config = dict(
    n_layer=15,
    d_model=512,
    n_head=8,
    n_kv_head=8,
    head_dim=64,
    d_mlp=1344,
    vocab_size=32768,
    activation='geglu',
    norm='rmsnorm',
    norm_place='peri',
    norm_eps=1e-05,
    positions='rope',
    rope_base=10000.0,
    rope_fraction=1.0,
    qk_norm=False,
    attn_scale=0.125,
    bias='all',
    tie_embeddings=True,
    parallel_block=False,
    extras=['capped logits'],
    init='uniform',
    init_std_qkv=0.0264,
    init_std_o=0.00483,
    init_std_up=0.0264,
    init_std_down=0.00298,
    optimizer='muon_variant',
    lr=0.0109,
    lr_mult_qkv=0.7,
    lr_mult_down=0.7,
    beta1=0.93,
    lr_head=0.00673,
    warmup_steps=200,
    schedule='wsd',
    decay_fraction=0.49,
    decay_shape='linear',
    final_lr_fraction=0.0,
    batch_tokens=65536,
    seq_len=512,
    doc_mask=True,
    train_tokens=507800000,
    steps=7749,
    dataset='wikipedia_en',
)
Each number is 200 + 40 x the weight over its row's rms, rounded and kept within 0 to 999. Layers, rows and columns count from 0. The size before them is the row's rms in percent of the matrix's.

# layer 10 attention query, 512x512, rms 0.076, rows 120-127, columns 128-255
109,175,202,208,128,179,312,210,199,296,227,161,140,223,200,191,217,187,183,114,153,200,148,223,216,154,178,180,138,238,124,249,206,293,194,226,214,235,235,194,171,181,255,138,119,184,133,173,203,186,165,252,117,208,252,148,155,156,211,134,228,253,190,219,151,169,219,129,243,246,218,219,192,227,146,219,139,269,198,179,251,261,217,230,226,213,206,159,220,268,148,193,204,120,198,205,194,183,273,224,205,138,202,208,188,126,153,224,203,218,160,145,170,141,200,212,167,219,226,161,187,168,192,173,224,117,225,237,229
123,250,192,248,224,207,179,182,245,152,178,128,240,185,213,265,168,128,236,150,161,194,192,164,168,175,192,263,170,176,218,196,243,210,209,171,236,155,170,242,179,195,248,279,208,241,165,74,211,211,174,239,177,218,264,228,187,257,270,185,223,183,258,190,285,193,230,220,200,142,199,213,206,162,220,148,136,132,217,186,161,185,248,193,183,228,199,227,174,196,235,171,194,225,214,228,195,180,188,193,211,218,167,182,169,184,153,254,233,161,163,209,268,244,218,232,218,171,201,185,131,160,170,167,197,57,182,196,149
116,149,162,260,231,261,160,231,213,139,170,270,241,213,194,136,186,229,186,180,218,218,195,131,176,233,203,233,231,163,167,174,254,191,151,154,214,205,240,194,244,166,205,175,206,226,233,173,159,189,213,213,208,240,105,162,117,152,208,207,263,210,205,209,237,129,224,183,269,236,193,198,146,253,205,158,228,164,224,200,202,207,182,152,254,187,179,219,254,224,142,234,224,153,209,331,209,142,263,201,196,196,204,189,166,184,178,202,257,110,173,149,230,216,195,242,183,166,207,193,219,143,224,146,241,200,207,210,228
117,182,167,160,131,234,227,177,245,210,182,289,170,180,233,139,229,184,219,118,157,192,255,329,229,177,243,171,200,228,195,203,157,201,217,245,230,175,236,168,218,241,286,242,186,235,176,233,186,184,59,158,70,142,209,167,194,158,215,155,263,231,165,257,185,174,182,202,199,149,168,256,240,192,241,186,201,207,115,216,224,148,167,233,145,202,242,232,192,267,132,166,205,201,137,228,253,217,158,170,225,195,193,219,246,156,235,158,246,188,153,184,225,193,179,169,163,176,206,198,144,159,213,192,187,210,184,192,212
114,183,178,213,256,139,216,198,187,135,213,200,239,156,207,148,208,238,280,201,223,191,156,172,245,188,151,188,172,229,196,130,222,234,239,212,225,200,201,164,214,160,209,173,192,251,296,180,174,200,211,198,158,242,193,190,226,197,206,199,231,142,177,276,188,149,174,196,189,183,198,170,201,205,150,168,189,185,218,235,240,268,204,129,239,236,245,174,134,167,121,230,169,207,224,204,148,199,161,195,257,243,238,155,230,144,147,123,206,218,156,200,184,242,239,192,218,203,199,192,277,93,161,211,181,242,241,156,239
113,226,209,214,170,153,226,185,113,184,249,247,188,284,168,217,164,170,198,168,172,247,175,176,243,160,116,222,233,150,206,204,184,126,193,302,141,211,159,320,177,246,178,172,113,164,226,190,234,215,236,212,168,222,196,167,180,240,217,228,268,192,223,228,162,208,190,162,259,157,231,245,139,215,262,200,189,192,245,169,183,256,157,131,118,294,128,201,185,208,196,203,158,186,240,177,218,281,199,185,225,137,238,191,142,215,191,253,248,164,213,213,199,205,196,208,188,160,188,196,189,161,213,232,334,167,228,237,181
117,194,130,209,287,169,157,198,232,228,195,189,198,206,173,231,194,240,237,155,204,248,205,174,183,179,261,174,229,196,244,254,227,196,171,198,210,151,186,148,164,179,153,205,146,202,174,111,200,177,211,197,184,206,156,214,227,218,239,238,225,208,215,186,229,241,235,122,183,215,218,174,202,158,222,228,223,132,248,166,201,257,230,117,195,268,132,216,221,264,213,187,175,263,167,160,254,153,202,199,151,169,179,132,154,281,125,185,248,194,122,172,252,201,220,174,200,160,196,271,198,162,244,152,190,210,223,234,215
118,209,191,145,204,175,226,206,232,201,218,194,160,164,96,202,231,292,263,233,207,169,293,231,225,282,167,235,169,216,176,132,227,155,238,233,250,242,128,253,198,210,191,185,179,120,148,171,207,172,194,191,195,128,135,216,195,273,250,208,152,239,312,183,223,221,185,179,194,117,210,139,261,256,109,289,201,255,184,256,251,168,241,172,215,145,202,234,244,169,188,174,188,271,200,123,140,222,175,268,201,226,218,216,263,161,116,290,243,279,180,178,210,220,152,165,211,257,159,193,257,179,229,184,183,139,221,211,212
# layer 10 attention key, 512x512, rms 0.0757, rows 120-127, columns 128-255
110,192,247,192,199,229,238,231,175,177,226,166,311,177,213,195,137,243,240,196,189,252,196,174,167,125,216,226,122,209,213,185,197,192,225,175,229,221,256,233,228,175,253,163,200,240,201,150,144,126,268,170,225,256,246,148,185,159,193,234,106,199,92,203,289,92,242,141,169,233,158,211,205,126,223,149,150,215,213,145,195,190,233,205,173,229,183,180,193,265,183,154,226,235,189,262,161,258,233,228,161,177,126,235,227,257,264,220,233,204,160,194,178,153,212,193,216,165,247,198,217,179,196,242,162,164,200,259,118
116,217,155,161,298,252,170,228,216,223,178,230,276,202,251,274,236,144,230,134,168,209,160,265,206,241,228,171,187,242,243,129,267,185,159,141,245,276,191,224,192,199,243,269,238,227,175,220,155,192,191,177,242,199,249,180,220,204,213,212,186,197,274,213,193,175,205,210,206,252,177,306,231,215,201,193,230,210,180,199,250,241,186,172,220,249,253,220,187,150,256,189,200,173,217,279,288,182,237,214,236,216,131,219,184,183,146,277,198,150,223,234,189,139,222,175,196,214,238,196,123,249,191,230,188,219,170,173,227
112,182,247,212,165,195,243,257,135,238,230,119,192,222,138,210,227,142,202,145,209,215,226,170,191,174,171,129,247,199,158,223,179,203,253,237,312,157,223,128,221,133,196,170,228,152,181,244,181,216,202,165,188,167,207,210,225,120,264,183,161,205,250,240,256,188,195,218,160,144,219,199,195,239,180,199,256,215,163,202,180,237,228,154,212,237,223,247,151,213,189,199,182,175,193,134,213,174,169,185,204,155,115,262,188,204,203,174,177,181,135,244,156,189,245,198,209,200,238,210,254,137,192,230,230,192,154,185,200
111,188,205,143,215,164,240,186,215,269,226,236,174,146,206,334,264,128,247,202,206,171,102,146,210,200,175,197,159,253,214,194,157,217,201,232,197,175,170,287,136,176,251,172,140,213,129,183,171,172,157,202,225,230,264,180,171,192,199,227,248,202,252,206,213,204,274,293,286,182,228,199,165,227,199,194,155,204,266,144,190,153,192,229,172,195,82,196,208,202,167,136,225,186,228,170,215,235,191,185,283,226,143,264,217,121,121,192,186,227,188,180,221,169,167,206,188,232,190,275,249,278,233,229,232,209,213,252,134
106,131,129,249,256,148,287,225,182,148,225,170,162,187,139,252,250,208,229,170,98,160,237,253,195,219,253,206,284,165,151,274,207,189,209,201,206,187,180,178,161,139,174,230,231,186,203,182,193,194,213,249,223,235,156,215,169,151,119,190,299,178,294,244,176,202,252,175,236,294,209,216,205,223,213,224,165,183,146,199,259,240,195,270,198,214,200,213,108,182,179,254,200,184,160,164,227,194,220,171,170,209,154,244,205,211,182,225,303,194,120,203,167,208,187,205,205,213,187,163,207,204,166,162,194,156,136,168,142
110,268,241,177,182,192,184,173,208,247,138,194,191,250,216,258,194,212,315,238,235,184,199,156,268,216,151,196,190,288,157,178,152,164,203,180,222,162,252,222,131,219,195,235,184,183,212,223,249,209,260,249,140,128,227,157,162,212,230,214,178,180,250,191,157,153,188,211,228,230,242,166,220,267,224,137,221,225,144,217,212,181,142,210,190,240,99,223,115,208,213,201,224,173,209,218,208,248,229,246,189,197,192,208,255,128,164,226,161,265,186,242,190,148,272,236,223,191,191,228,224,186,151,232,218,199,206,197,198
112,226,142,213,223,192,170,308,224,143,201,181,269,179,174,200,230,170,142,155,156,184,168,171,187,233,250,171,159,150,163,139,156,247,116,239,224,210,172,211,197,239,178,177,172,182,181,199,167,183,201,223,200,182,174,196,201,185,163,152,207,235,105,205,193,205,163,158,204,251,187,127,258,255,229,181,281,252,162,231,197,200,206,103,152,222,236,275,72,255,160,171,230,171,222,222,230,215,74,256,219,204,218,203,176,218,144,193,197,211,240,209,160,242,242,159,148,220,215,168,157,219,254,213,199,217,217,284,171
111,206,204,178,169,147,200,145,183,190,282,232,164,215,216,193,187,232,211,119,290,167,115,177,337,157,192,212,204,216,217,201,164,196,227,213,190,257,288,236,209,202,194,262,147,207,220,206,166,218,203,266,183,232,171,184,203,209,149,188,228,238,255,158,156,199,171,245,171,222,170,239,262,136,253,161,160,251,227,219,215,238,163,175,210,155,200,175,222,272,194,187,206,180,212,201,176,212,237,203,186,126,233,153,115,201,253,198,164,177,194,180,228,186,203,205,205,223,244,103,242,141,247,228,189,166,190,233,179
# layer 10 attention value, 512x512, rms 0.1, rows 64-68, columns 128-255
102,82,203,170,199,178,156,163,206,207,151,225,190,244,169,211,198,229,198,156,113,207,168,202,203,164,132,220,248,204,214,195,179,238,232,157,162,154,205,213,138,235,246,207,185,228,179,210,236,127,171,263,223,178,207,146,228,116,165,189,191,142,180,196,155,145,245,201,262,192,159,211,163,163,181,159,208,166,254,217,206,220,88,228,232,211,250,212,231,174,210,257,171,271,197,237,203,176,269,297,244,228,257,174,191,218,235,251,95,158,196,172,176,217,211,219,113,282,145,190,299,155,203,178,247,226,144,185,215
102,120,179,172,153,196,211,232,241,203,208,179,233,221,169,262,150,250,192,199,232,152,250,176,219,162,185,196,176,211,214,179,201,212,154,173,203,126,157,260,122,157,182,207,225,149,224,217,204,201,166,125,205,230,196,246,190,180,154,203,155,227,165,269,199,92,202,177,150,230,154,273,226,209,169,262,183,125,199,260,189,177,176,280,257,184,219,186,147,178,173,294,190,166,135,109,210,159,240,194,225,148,207,224,189,284,270,146,169,153,243,170,255,214,179,252,130,185,225,252,218,178,118,191,199,259,189,194,157
098,204,199,219,178,239,217,221,215,178,277,170,221,240,133,145,198,180,223,183,185,177,277,230,161,218,153,217,169,102,163,249,204,233,137,207,260,183,174,211,235,196,246,285,226,204,170,149,211,231,200,195,214,200,125,174,181,141,157,233,164,211,182,204,207,120,218,212,148,224,171,286,227,181,251,205,251,161,228,230,154,186,190,198,251,148,253,279,168,188,171,190,158,160,197,170,265,169,216,251,206,173,197,215,150,168,162,292,240,207,232,259,222,172,242,147,248,231,188,196,209,173,148,216,234,244,231,204,207
102,220,150,243,220,165,216,237,225,147,158,290,232,192,150,170,230,219,251,200,190,172,208,247,190,199,143,146,170,225,199,208,177,188,226,202,186,187,138,234,163,283,174,176,163,218,151,263,154,125,261,147,256,159,159,230,175,264,207,164,163,213,220,233,133,110,182,248,261,282,250,241,267,192,226,188,189,184,184,253,204,198,206,130,156,174,229,150,180,228,203,189,205,201,259,179,118,225,182,237,286,227,208,201,215,145,219,185,235,240,229,204,147,212,245,268,266,176,183,295,113,228,149,163,178,171,229,231,217
102,170,214,134,222,238,170,249,189,175,234,211,224,213,194,150,236,255,201,182,214,158,306,162,241,196,263,211,161,284,160,162,202,163,183,152,308,269,143,211,184,248,182,163,168,170,286,126,207,202,151,130,218,196,241,261,245,158,163,193,175,238,189,226,288,185,224,242,115,169,174,241,138,166,206,177,229,211,227,130,259,254,169,178,179,230,156,208,151,207,243,237,194,193,240,180,114,141,188,203,165,217,167,243,186,205,205,238,112,206,286,276,207,162,233,149,200,147,127,165,182,183,160,222,176,164,206,219,162
# layer 10 attention output (transposed), 512x512, rms 0.122, rows 64-68, columns 128-255
102,130,167,172,189,179,205,162,192,207,152,238,187,212,141,198,194,206,121,171,191,256,213,255,210,188,192,259,163,88,154,261,217,205,240,185,142,204,174,217,192,198,163,274,216,162,220,165,185,169,169,185,272,183,179,205,244,125,197,190,230,166,225,209,212,123,252,201,280,146,127,206,168,222,216,160,206,189,229,275,197,196,95,207,196,219,273,223,184,146,236,279,172,324,188,178,220,165,212,370,192,196,244,168,178,188,185,185,124,208,221,171,193,184,212,230,138,230,163,203,227,195,155,129,237,159,109,191,213
103,117,241,220,108,206,203,151,234,219,204,251,201,202,165,214,108,188,213,283,180,191,218,163,238,171,206,172,145,235,204,162,196,139,167,161,209,178,192,292,157,145,205,187,249,141,168,151,203,220,220,143,176,200,187,220,235,219,150,194,128,230,141,230,210,143,103,159,184,173,161,264,203,225,169,234,213,173,167,210,195,236,216,199,200,143,251,206,152,174,200,213,222,155,108,195,202,159,220,243,200,174,253,246,130,197,259,209,178,137,270,171,233,259,182,229,164,220,217,223,207,153,156,227,250,153,179,209,172
097,271,224,192,177,229,199,263,166,223,245,217,232,143,108,241,182,225,266,227,192,207,290,203,155,196,159,248,223,92,213,329,208,164,211,236,205,164,233,270,233,197,231,283,189,237,130,121,205,203,227,207,157,198,158,183,238,200,137,180,130,197,216,240,197,163,194,137,188,145,173,260,186,210,275,177,184,206,270,218,213,201,138,182,267,127,204,210,215,158,206,194,152,177,216,227,297,137,253,230,198,194,225,236,189,241,172,238,248,193,226,242,225,156,243,190,257,185,122,205,249,266,171,206,219,160,231,230,193
106,190,175,259,150,165,188,238,240,211,159,215,173,184,179,193,230,251,232,186,234,183,262,224,192,160,237,111,149,224,210,197,156,220,251,182,190,176,167,184,139,254,172,119,194,251,197,203,180,161,188,142,268,139,182,206,155,210,175,185,219,180,231,130,150,160,274,254,212,249,242,269,214,190,161,185,201,175,174,228,203,159,178,175,189,185,208,143,160,185,212,211,212,277,267,225,168,207,210,179,232,237,219,229,168,81,205,180,203,231,258,163,254,233,231,221,196,158,184,262,155,219,117,238,217,152,216,189,198
103,201,189,113,223,212,182,216,218,249,167,139,150,195,138,190,250,198,223,133,225,194,245,146,220,213,210,157,181,235,182,104,218,139,117,220,230,217,105,233,252,237,154,119,134,168,213,195,199,266,181,172,197,201,252,251,213,163,178,192,188,198,175,246,246,200,171,223,131,224,204,218,130,163,240,179,166,167,235,224,241,206,176,152,198,216,180,205,112,162,147,253,197,164,241,209,169,148,289,222,190,275,154,263,211,224,181,280,133,220,215,273,190,245,193,172,173,162,148,155,238,163,218,230,183,131,192,241,178